config.yaml
num_hidden_layers: 13
hidden_size: 64
num_attention_heads: 2
num_key_value_heads: 2
head_dim: 32
intermediate_size: 192
vocab_size: 4096
hidden_act: "swiglu"
norm: "layernorm"
norm_place: "pre"
norm_eps: 1e-05
positions: "rope"
rope_theta: 115000.0
rope_fraction: 0.5
qk_norm: true
attn_scale: 0.262
bias: "qkv"
tie_word_embeddings: false
parallel_block: false
extras: ["some layers without attention", "local attention windows", "gated attention", "value embeddings", "an embedding shortcut", "learned residual scales", "skips across layers", "capped logits"]
init: "trunc"
init_std_qkv: 0.0835
init_std_o: 0.0164
init_std_up: 0.0835
init_std_down: 0.00946
init_out_by_depth: true
optimizer: "adam_variant"
learning_rate: 0.00286
beta1: 0.9
beta2: 0.95
weight_decay: 0.028
lr_head: 0.00539
max_grad_norm: 0.5
warmup_steps: 559
schedule: "wsd"
decay_fraction: 1.0
decay_shape: "linear"
final_lr_fraction: 0.0
batch_tokens: 8192
max_seq_len: 1024
doc_mask: true
train_tokens: 83490000
max_steps: 10192
dataset: "wikipedia_en"
Each number is 50 + 12 x the weight over its row's rms, rounded and kept within 0 to 99. Layers, rows and columns count from 0. The size before them is the row's rms in percent of the matrix's.

# layer 8 MLP gate, 192x64, rms 0.165, rows 56-72, columns 0-63
095:44 50 56 57 47 41 67 38 51 60 32 37 39 49 81 48 45 37 55 41 45 47 41 79 54 28 54 50 62 71 57 57 71 58 57 36 58 39 46 39 49 53 54 23 54 44 53 68 35 46 69 57 64 50 32 60 44 40 60 44 37 71 35 50
086:64 71 30 57 51 56 50 53 35 47 49 40 44 49 47 56 42 45 37 51 48 54 49 57 56 36 81 42 57 58 63 33 56 70 55 31 43 47 50 48 45 54 39 61 36 49 84 55 31 65 39 43 41 58 57 48 36 57 63 84 43 31 50 53
087:59 52 27 53 46 73 56 41 65 52 36 49 40 61 55 40 57 65 42 30 33 46 61 50 22 62 66 63 57 40 46 29 54 37 71 24 54 54 52 66 57 51 45 45 48 42 44 43 50 66 57 64 54 61 65 35 50 67 31 54 54 53 70 57
084:53 63 59 57 54 49 61 58 69 50 67 46 49 50 47 57 54 25 35 57 39 28 45 62 63 64 36 66 34 53 36 36 43 54 70 62 61 63 57 49 45 71 62 52 25 75 47 61 52 40 56 60 49 39 32 68 49 54 36 67 34 51 61 53
101:42 51 28 48 47 33 45 64 42 40 52 50 38 79 49 53 37 70 48 59 58 52 53 63 54 26 61 56 51 67 55 38 56 34 67 39 50 45 66 28 55 60 53 50 44 76 51 37 41 44 47 29 62 55 28 64 32 37 40 51 64 62 41 52
081:32 52 33 37 31 34 56 51 44 45 45 37 42 73 27 39 61 59 43 50 61 44 31 58 49 43 56 64 52 70 60 63 51 45 50 41 62 54 61 33 57 51 62 43 49 63 67 55 54 60 49 67 59 23 18 60 58 54 48 27 39 44 59 46
099:54 61 41 58 53 53 69 41 47 50 69 56 18 52 58 51 31 42 50 53 41 46 65 39 30 42 70 43 66 38 67 53 61 43 67 65 40 45 49 37 56 30 48 43 66 36 57 34 48 32 55 54 77 43 58 37 31 64 48 34 58 45 44 43
112:42 59 50 41 38 37 44 58 53 56 58 40 30 46 45 48 60 31 38 35 43 50 56 55 35 51 29 44 66 48 41 57 42 61 47 64 44 43 91 42 39 58 63 52 69 62 47 67 39 45 75 61 41 38 33 63 50 43 56 60 40 57 49 74
099:69 63 34 27 39 57 46 47 45 69 57 59 39 73 60 48 35 25 42 66 57 47 39 42 50 58 68 41 48 55 55 44 45 52 55 53 70 50 49 54 53 31 68 25 77 33 44 48 62 33 75 50 47 55 50 58 45 54 52 51 58 45 46 32
090:64 53 58 52 38 37 50 60 46 55 64 38 44 58 34 41 56 54 57 39 49 50 50 45 19 39 39 52 34 41 48 67 39 55 65 53 51 23 52 43 43 56 54 60 83 54 80 48 43 43 56 59 40 41 40 49 64 57 54 56 60 56 57 85
096:62 45 47 33 38 66 53 54 50 49 75 43 52 69 49 56 48 59 46 59 45 45 49 66 06 45 53 52 56 54 55 39 56 47 63 51 48 70 39 55 57 24 49 45 34 63 62 35 53 51 49 65 74 26 51 35 51 49 45 69 48 62 61 48
106:54 56 47 62 27 64 53 39 54 58 61 63 45 61 54 51 37 65 41 54 51 46 56 40 45 52 54 37 48 67 46 49 21 40 37 60 46 61 54 55 49 52 51 60 68 71 56 31 57 57 46 45 46 42 52 19 11 67 44 54 43 44 73 61
089:47 58 55 56 60 53 66 41 60 35 40 21 48 42 61 38 32 64 56 38 31 70 53 44 64 51 64 69 57 68 71 49 44 52 39 50 24 50 61 55 80 53 42 53 54 70 43 39 43 32 44 29 61 57 45 40 49 57 44 51 49 49 57 59
100:56 64 66 38 49 80 56 62 63 59 50 36 43 50 41 44 46 40 31 51 57 61 55 58 07 56 74 43 65 55 48 45 36 63 56 38 36 64 46 65 62 55 42 52 42 22 63 67 46 48 52 54 41 54 54 56 49 49 59 53 39 34 51 50
106:53 47 55 48 40 44 44 54 41 55 53 37 58 74 45 51 51 51 48 66 56 51 46 61 35 54 40 36 40 63 31 47 58 36 71 43 49 58 30 51 39 38 51 39 38 85 43 64 60 40 73 42 71 18 43 32 59 41 36 59 50 58 58 54
112:39 37 46 52 32 66 47 43 41 52 48 45 25 52 59 37 22 52 35 54 73 51 50 52 57 43 48 36 40 38 60 58 28 40 57 57 56 37 50 47 61 57 54 38 47 55 27 74 32 57 59 71 69 49 40 43 49 55 73 55 50 30 67 57
105:47 60 27 55 26 70 67 60 38 47 34 39 09 55 51 56 30 52 47 44 63 45 62 48 51 34 39 44 41 52 67 56 59 61 66 69 54 61 62 51 42 59 42 60 53 59 50 67 45 36 45 47 63 55 54 50 36 62 42 43 46 37 71 57
# layer 8 MLP up, 192x64, rms 0.162, rows 56-72, columns 0-63
098:44 48 68 77 63 50 49 60 59 56 40 36 63 68 66 54 40 29 25 31 17 61 32 40 64 41 54 47 51 41 44 45 60 59 58 52 53 46 52 41 53 40 39 57 35 66 74 50 58 48 53 44 41 39 61 53 43 58 42 57 23 50 43 52
104:40 53 49 39 63 51 35 37 32 47 59 41 59 44 56 51 49 37 48 32 32 41 48 63 78 51 43 52 56 60 59 56 61 57 47 24 32 61 50 32 56 61 32 49 73 45 56 49 38 65 37 35 58 61 44 69 36 44 50 71 49 42 73 68
098:51 46 45 52 43 59 59 47 62 54 54 50 70 51 39 47 76 30 73 48 55 60 70 60 26 56 63 30 56 43 36 24 48 46 36 39 41 51 60 68 52 49 46 49 51 31 61 51 42 76 53 61 47 38 57 49 31 47 36 38 29 57 61 43
099:35 43 39 47 50 62 58 56 47 46 55 42 60 51 33 67 67 58 37 36 68 57 61 42 61 50 53 55 47 66 38 44 31 37 52 48 36 45 53 49 48 42 32 41 46 23 53 48 60 72 39 48 38 44 72 32 60 26 64 56 45 85 37 54
099:50 40 70 65 44 62 44 41 56 39 45 51 43 32 44 61 66 29 43 46 33 36 43 47 50 72 64 52 51 54 46 66 45 42 42 47 69 48 36 63 45 48 52 59 45 19 58 60 42 38 41 79 60 54 55 47 60 70 67 33 56 71 57 57
095:27 64 63 81 44 51 51 67 42 50 37 61 36 54 53 46 44 47 50 42 65 44 56 42 64 29 40 53 32 34 64 50 53 49 62 60 44 47 46 31 79 46 59 55 50 37 36 56 42 56 49 59 44 39 50 42 54 58 67 64 78 59 28 63
089:61 47 51 22 58 58 49 66 82 39 63 54 58 48 58 40 45 29 48 42 53 54 37 45 48 55 50 49 53 23 48 49 42 47 47 16 51 45 63 60 51 62 28 39 32 38 54 59 66 52 75 54 57 58 40 49 51 50 60 43 37 61 31 57
112:28 48 35 55 52 56 29 59 45 48 45 50 54 67 54 57 57 38 44 34 58 48 54 33 56 55 37 63 70 63 51 30 28 45 46 44 57 53 70 36 79 32 50 28 71 43 63 40 37 56 50 74 49 56 41 67 43 50 50 43 46 56 35 56
103:62 62 53 47 60 69 58 33 35 47 51 55 52 31 42 47 36 51 43 68 44 57 50 57 57 37 55 74 61 37 75 64 43 69 41 33 64 39 56 77 59 53 38 33 69 33 46 48 54 55 43 45 37 55 30 44 35 58 50 56 60 44 29 52
096:39 49 57 61 61 58 72 48 49 64 57 52 33 55 47 74 29 55 39 46 28 52 44 42 51 58 67 34 63 41 61 40 44 56 62 43 65 62 24 58 50 43 49 48 54 54 80 44 44 45 43 62 64 40 51 62 39 49 60 62 36 36 63 23
101:49 41 52 44 52 38 66 25 49 55 48 57 61 75 50 43 41 44 50 39 40 52 44 66 19 44 34 55 38 65 55 53 70 57 44 46 37 64 41 47 51 71 49 36 48 57 57 60 52 38 47 50 25 50 57 20 78 54 51 61 47 47 55 72
096:53 58 62 74 49 56 60 31 52 59 60 59 51 63 54 49 50 46 35 48 24 44 24 43 53 50 42 51 48 49 42 42 35 29 58 51 48 25 38 57 51 49 42 44 58 52 42 36 77 39 54 25 46 54 50 49 32 40 56 74 47 77 67 61
097:54 49 57 57 44 40 26 39 60 89 24 32 56 40 44 56 43 39 43 44 50 41 56 52 45 52 49 46 63 47 63 59 56 61 71 42 60 44 60 75 55 27 49 66 42 43 65 57 36 55 48 48 50 50 40 58 28 40 47 59 47 60 75 47
111:46 44 49 76 49 45 60 47 36 62 37 50 51 55 44 47 60 29 37 45 53 42 42 47 41 67 60 46 53 33 42 45 88 46 67 61 60 55 36 39 73 37 49 64 58 48 32 53 50 53 40 44 63 76 59 52 36 49 54 34 69 43 43 29
110:57 45 40 50 69 54 43 35 54 49 41 57 33 29 48 47 50 42 62 44 71 40 72 49 38 55 18 38 61 27 49 58 37 61 59 46 58 49 63 53 39 63 55 42 60 35 55 57 35 41 48 60 51 70 57 70 46 38 49 60 45 39 78 32
109:46 54 49 35 54 40 84 64 45 38 36 64 63 39 49 53 48 45 42 43 32 48 31 41 27 60 56 61 62 43 56 37 47 45 40 60 63 46 51 51 60 40 36 64 17 54 67 40 40 56 43 51 64 69 49 57 42 74 45 45 54 57 64 34
106:43 62 71 53 61 40 41 42 64 60 51 50 60 36 67 51 49 51 47 57 43 61 52 54 44 56 45 52 62 41 58 54 42 56 34 25 51 56 48 70 30 32 52 71 36 51 38 56 80 65 60 37 39 62 54 70 63 48 58 60 35 23 32 47
# layer 8 MLP down (transposed), 192x64, rms 0.147, rows 56-72, columns 0-63
094:57 61 48 52 36 50 59 62 67 33 31 60 59 50 32 66 70 53 77 64 60 45 35 60 51 32 61 58 48 64 43 46 40 42 35 39 48 47 36 48 45 59 57 34 54 60 46 65 59 46 36 57 30 24 43 38 74 48 41 33 56 62 57 39
099:67 37 47 55 62 72 25 36 61 54 52 59 30 75 28 56 55 18 63 35 66 52 46 40 49 54 66 49 55 33 60 42 64 61 52 70 38 34 65 48 45 41 28 49 56 46 32 41 57 47 56 47 53 60 51 43 60 53 56 61 45 50 50 50
099:52 66 44 55 36 32 47 48 69 41 36 47 70 61 41 46 41 56 59 54 46 21 41 49 46 51 28 51 39 58 62 43 71 48 33 45 31 44 67 51 45 62 36 72 62 44 52 48 58 73 23 66 41 61 65 50 52 50 56 40 54 39 40 62
096:47 28 40 60 44 55 57 39 64 44 60 55 46 73 74 51 52 54 26 39 24 49 56 48 58 62 46 42 32 38 61 50 64 47 42 57 60 34 50 42 72 43 55 49 59 66 58 63 39 37 30 45 53 56 54 70 69 52 49 43 52 25 70 46
096:31 54 49 55 48 38 46 52 49 74 65 36 43 70 62 52 52 63 63 51 75 27 53 41 55 48 51 35 58 42 53 54 40 46 64 37 41 47 60 35 46 51 79 50 37 65 42 50 19 47 43 36 68 48 50 54 64 51 30 66 49 60 64 38
094:54 64 54 47 42 44 53 43 59 19 73 32 58 48 49 56 44 39 59 41 46 74 47 65 41 69 43 42 78 52 40 36 42 44 37 55 50 42 56 59 39 81 57 68 39 61 57 49 35 36 65 36 58 55 51 47 46 38 47 59 28 58 50 42
097:69 50 37 53 61 66 50 42 44 56 68 63 33 24 37 47 69 67 59 59 66 28 47 31 34 38 56 65 40 49 29 39 49 52 65 47 40 58 61 41 61 64 39 43 49 62 62 55 44 34 44 45 62 44 46 46 69 31 55 59 47 53 49 29
110:65 55 67 54 46 56 30 41 48 44 58 45 64 58 56 37 64 55 28 29 39 36 50 44 70 43 36 38 63 49 45 54 61 45 55 52 59 70 61 76 39 38 25 70 67 63 53 36 41 48 55 55 56 43 63 55 46 40 59 57 29 39 31 49
108:54 40 53 46 61 60 56 33 57 31 52 65 44 42 33 40 59 48 50 52 34 58 70 40 35 50 54 63 43 44 31 51 63 50 62 56 49 72 65 14 64 56 48 49 46 61 43 55 77 54 65 41 46 32 57 50 63 45 59 63 55 46 21 58
097:53 69 41 48 36 44 70 43 40 80 34 30 55 51 61 48 41 46 47 37 55 57 51 53 41 62 36 70 40 54 51 64 41 59 51 42 48 49 46 56 53 43 42 44 71 37 54 58 37 21 59 77 55 70 54 44 41 38 31 51 53 73 34 54
102:55 42 76 69 42 49 39 47 43 45 40 62 72 51 32 48 55 56 46 58 55 53 66 48 57 73 39 34 61 34 53 44 75 56 49 50 26 41 56 57 36 56 47 44 18 47 45 49 65 62 57 45 39 39 64 33 51 58 30 49 60 52 43 69
098:51 41 69 49 44 65 42 44 62 48 58 76 52 65 52 61 48 40 41 43 44 29 53 50 54 64 50 38 36 52 74 60 40 62 81 42 38 45 63 31 47 44 52 64 58 45 45 47 44 34 66 59 52 71 58 43 31 49 49 32 64 37 33 31
091:56 44 38 35 38 40 42 55 49 39 52 63 35 53 54 67 41 56 48 76 45 56 43 36 49 43 66 56 41 63 53 40 60 45 27 61 52 27 42 44 36 81 42 47 41 51 51 88 72 46 46 50 40 57 63 54 65 63 40 60 46 40 43 56
109:53 26 38 40 61 48 43 55 55 42 36 59 18 54 55 46 51 41 51 38 51 70 44 48 55 44 55 39 79 40 48 50 34 42 89 31 51 68 56 64 57 48 68 57 56 62 44 48 63 45 67 34 60 43 52 45 52 58 65 53 44 61 54 46
105:36 61 62 53 46 39 56 83 54 39 59 41 42 49 41 53 63 70 37 43 58 44 32 40 31 34 40 51 46 74 48 47 51 48 66 69 46 34 30 31 36 39 57 59 57 72 41 37 44 49 72 47 72 63 52 46 41 43 50 57 50 50 58 43
108:46 49 36 52 55 55 34 59 44 70 47 33 40 77 57 56 49 52 44 61 50 52 68 59 91 33 59 50 49 50 53 49 42 34 45 43 42 61 39 44 39 69 50 62 45 60 32 70 48 44 30 55 57 30 36 47 57 46 29 55 39 63 65 48
110:43 45 39 60 53 38 58 53 33 56 38 66 32 45 62 63 54 50 26 56 24 62 70 61 26 61 70 53 62 56 47 45 57 49 65 61 45 30 47 40 54 58 77 24 45 53 61 35 51 61 68 42 44 50 37 49 52 54 45 68 47 54 41 42